config.yaml
d_model: 576
rope_fraction: 1.0
qk_norm: true
attn_scale: 0.157
tie_embeddings: false
optimizer: "adamw"
schedule: "wsd"
decay_shape: "linear"
Each number is 500 + 40 x the weight over its row's rms, rounded and kept within 0 to 999. Layers, rows and columns count from 0. Numbers have three digits each. The size before them is the row's rms in percent of the matrix's.

# layer 4 MLP up, 2304x576, rms 0.0504, rows 1734-1743, columns 144-287
091:495439537502431521526508513453601520473537576494531464497531550416429555567503533511530451454440478487608551537439518521517491479535463502481478567481441548466490499458540472506507484503506498492482459501524565474536494538502488486498510590480487465506506511480478482494463513566521477482544475551515513531453509521536440484543485548569477537424529515508428503468460499471506457526491546515535489543530557507551552518513505500534456
092:466509443451527452523483452505461505507451486498444490436543443498503548454508472498555404472448595516501491493495520541450423468482520428412426535518457484505522470545494486525510533471507546488547388557540481522509494454547526444496556476572488465463477533547503563524504512486531500579560525573508506456478526487487468498469507491453516504502475569456489503422519457472406534521576440518470478491479491477602460455437406494438484
107:486480511613468470543493463586455509532448531474480566521468498545572563428578457456486489431517494449449467507482483564546543505494479507483501478515574430529583536528466513520480470474575374477497516520441549511500533501447520567490496513521499480514448483508570550476476507537512511502507437590465509508552505479574540521462513498472550520458521420516517459398471565464486439511526398506458537487458464531527552546515538494499514
096:544527528499563560565440508511415453492469488518518500488481456483457551478511436496486477552526468489496473448546434496532476469456562492512469497482459493479433451482409462537533510467505492538520401534521466456500457480542531524536526488472504428442541511568530638494448485526514528524432489474499473530497402522443492513407557417522444482464525452410481469497532521494466511460524486510452458456478434491510492443455420473487512
096:473482508488471471494481599544469513551463527505500511520463459514502462517554515474515464434520531489428526546558518486443535535418509492497462425490527421519514543555449483524532443482524515518504531621491618525512457565573432477508485460543480550427522520568494494466503467566493477488509493459485471522456565460428463516532525473476519450501507449624485427538468504485519542519484514459501607492537528491538457442455517468444432
132:497528510546497501537458483533572526496493495453504519449516495474506569489492594507462425530482505485529515444564525456447496525416545517473535529488503486499469489507556526493451548511452568564490459508536610576567532512537492503614551470469451466519566561501516537509503469520497437474509463503541515502541452501525505534530528459573593461557495484573490458512521538440469560554478509498534530419490486491543422510490485474445547
103:477485551484564531560460455503526566457512472522502468419485499523511467552620525473579484505447457490485488503519563378540474535494456531421464491500467484509505578539478523453499536499463515478508495463479500485568486535484495463535431478535477516528505460557518533555540483444520494528518503472505523527530456539507450493547527499456591595483447516578610529442436505501491504539445528507495511513527542480519533491500525581477482
091:462521532491509504489505459517365521535483428506507549543444553516473470472467516488505468495470390432526518390453543535448551523504510473484554480479464469472487511542462506493464454435499522539484461501581506496503493521477503568472471482482515536449518427547490514466480529498430498542465520544458529445519492435418468362411482447494489512421517509445463559497523455501461499556498503545574445417465546526515483501507504553478467
111:468490534462397507502483515460510553541516443462447516488512485494554456553541458448495481563487522471480495433540547510453468425464486506402472516463453592457576546478446524471487490463461529513627497530511562442547455483594487495490544477539402490539482464561514526425470538508428547455512487486487473485480451456530545449505511503502517489545500538481479545412494499506451416478469461545522588463509497596463552503460578543502502
105:501535445485485501513467552585421471498517479511467496535525409518530512497460592452595428472580436427422471480533479456539518470422560537448522493515502482501500502505538492578530477542503481468509507488529546497566505471526475449521462525496492531521415545561428533524508484500509480542463505410509475534530541547506543586488531524511466552516484494543546518494462506522488427488499485535491484484500514430468482499516493467504509
# layer 4 MLP down (transposed), 2304x576, rms 0.0473, rows 1734-1742, columns 144-287
087:470528496485515536449583494503494508462508545490510509465521508493497538528378471474571529535504513514523530535512526518508501523391534435468525481519540465481527503410541458535488469498481437484487467520481543541496475498600458509540534456459530462440583535549445475505491487486455461525522459480585447528497549498602500526502438565539520452474494446492515472543494432447589460411483500467545523543490565536536469509470525451466561
093:545480542459454551575511486521491462483479515433476460524452505452475495474509558448602529436484525533477535561500439543481462447534476418498506460487474518539524424488533375483454550484489547463656486516521410471474509479518537466501525551580452497471512522461469485520539518524485512537562510416523513491588473497499581563532495472439559465456443422487529487557510523435545489510505524488572471531522519474548550494516531506476471
105:494521406452455557474550457555497514440482492535519474522518525544538545528453491465610513530509523484486501502480553489490503533493466557537496522519428456502463450491465568529590535469536497527407557445522510502494523554475425534442529447446471572546480457520510466501528475539518513438486576535532463491500439474491552487459577525479493567495536580511495527480523538478523532549436568563475418504527476466554455564503540537473566
093:518509477501493543497546512511418438495512541504489512527495552470490530536558471460527582493555417451540504440492478472452524448496459430525534442507500504512514545485443425437487490492450487540516529508518525446491484572495482484491510555510557469463479497618492535521477517547455526554562593503573501508501452504441566472484549464534512534483539491522538511532430448487554469490496471517478509601524494475491503538417515562596482
099:492477531419580517601462482563472549492448571488552527525541538441503512457591543470530434483449548516483441441440546600466524515548497484485543511509515516514494494526514434547447529557485491582558497473477426513512444524517441470540472524528509491549500469414457493464466427481543531521518458501515580474539507465480516453477445432477484517520476511533538507526490522528456542537467475512512474487501549472510481573502511521534433
139:494478536493495499501534491524465558520532543475503509474487489492491505513462531999518467513521500484485486471508510495524505493473509495499508495485506547529503472478505859489477503514469541540342512494508526510519514527502484498509548494512407543527555487496508483487481502483446489502497372476545468471478453539506491455497441474488532493550477515515524454491512571516501522510492483447481525459486438506505501515507511490476495
100:531490584460481463552503558549554505484519452453480458539523467464535424541539494506445487583496509482530486482497453483538494527500446532507416516505496454497515518491462522461412538451545546533473498543461502482442525462483457517558509488523521497537491502532440513606495496552479501477535488514418588498475516537483486482543480482476506504506458470524538498500465551491525484574494534569491532473501512578522530513528497519493544
077:497514495509520498500508515483542413484523551495430479473521474460553555531534462503504496447513569554517557549553473497526442500472505496481477548533525527473494499460531601500521550538532495453297522516451542513516452507525482439498519477519466531572505511475556438478477459443565511458483458498515483593482517583593502657540520537507492510567469470527510512471482515475541512460489510479449533570511508492478459527543494471562489
109:498482538514549516470519501519518466524525510511479469523544495511504440535434384432636407520514529507478530503463501435509441499557514505484501505479495464543540552448495466492462472549446418392450517494461538472518510498489498546511576517534511520471495534530412521510432533451503505560541566486465478539396475505566462546481528554483516477467460523453511501507463449457510475482496499491552472501476598490618508465495480476498404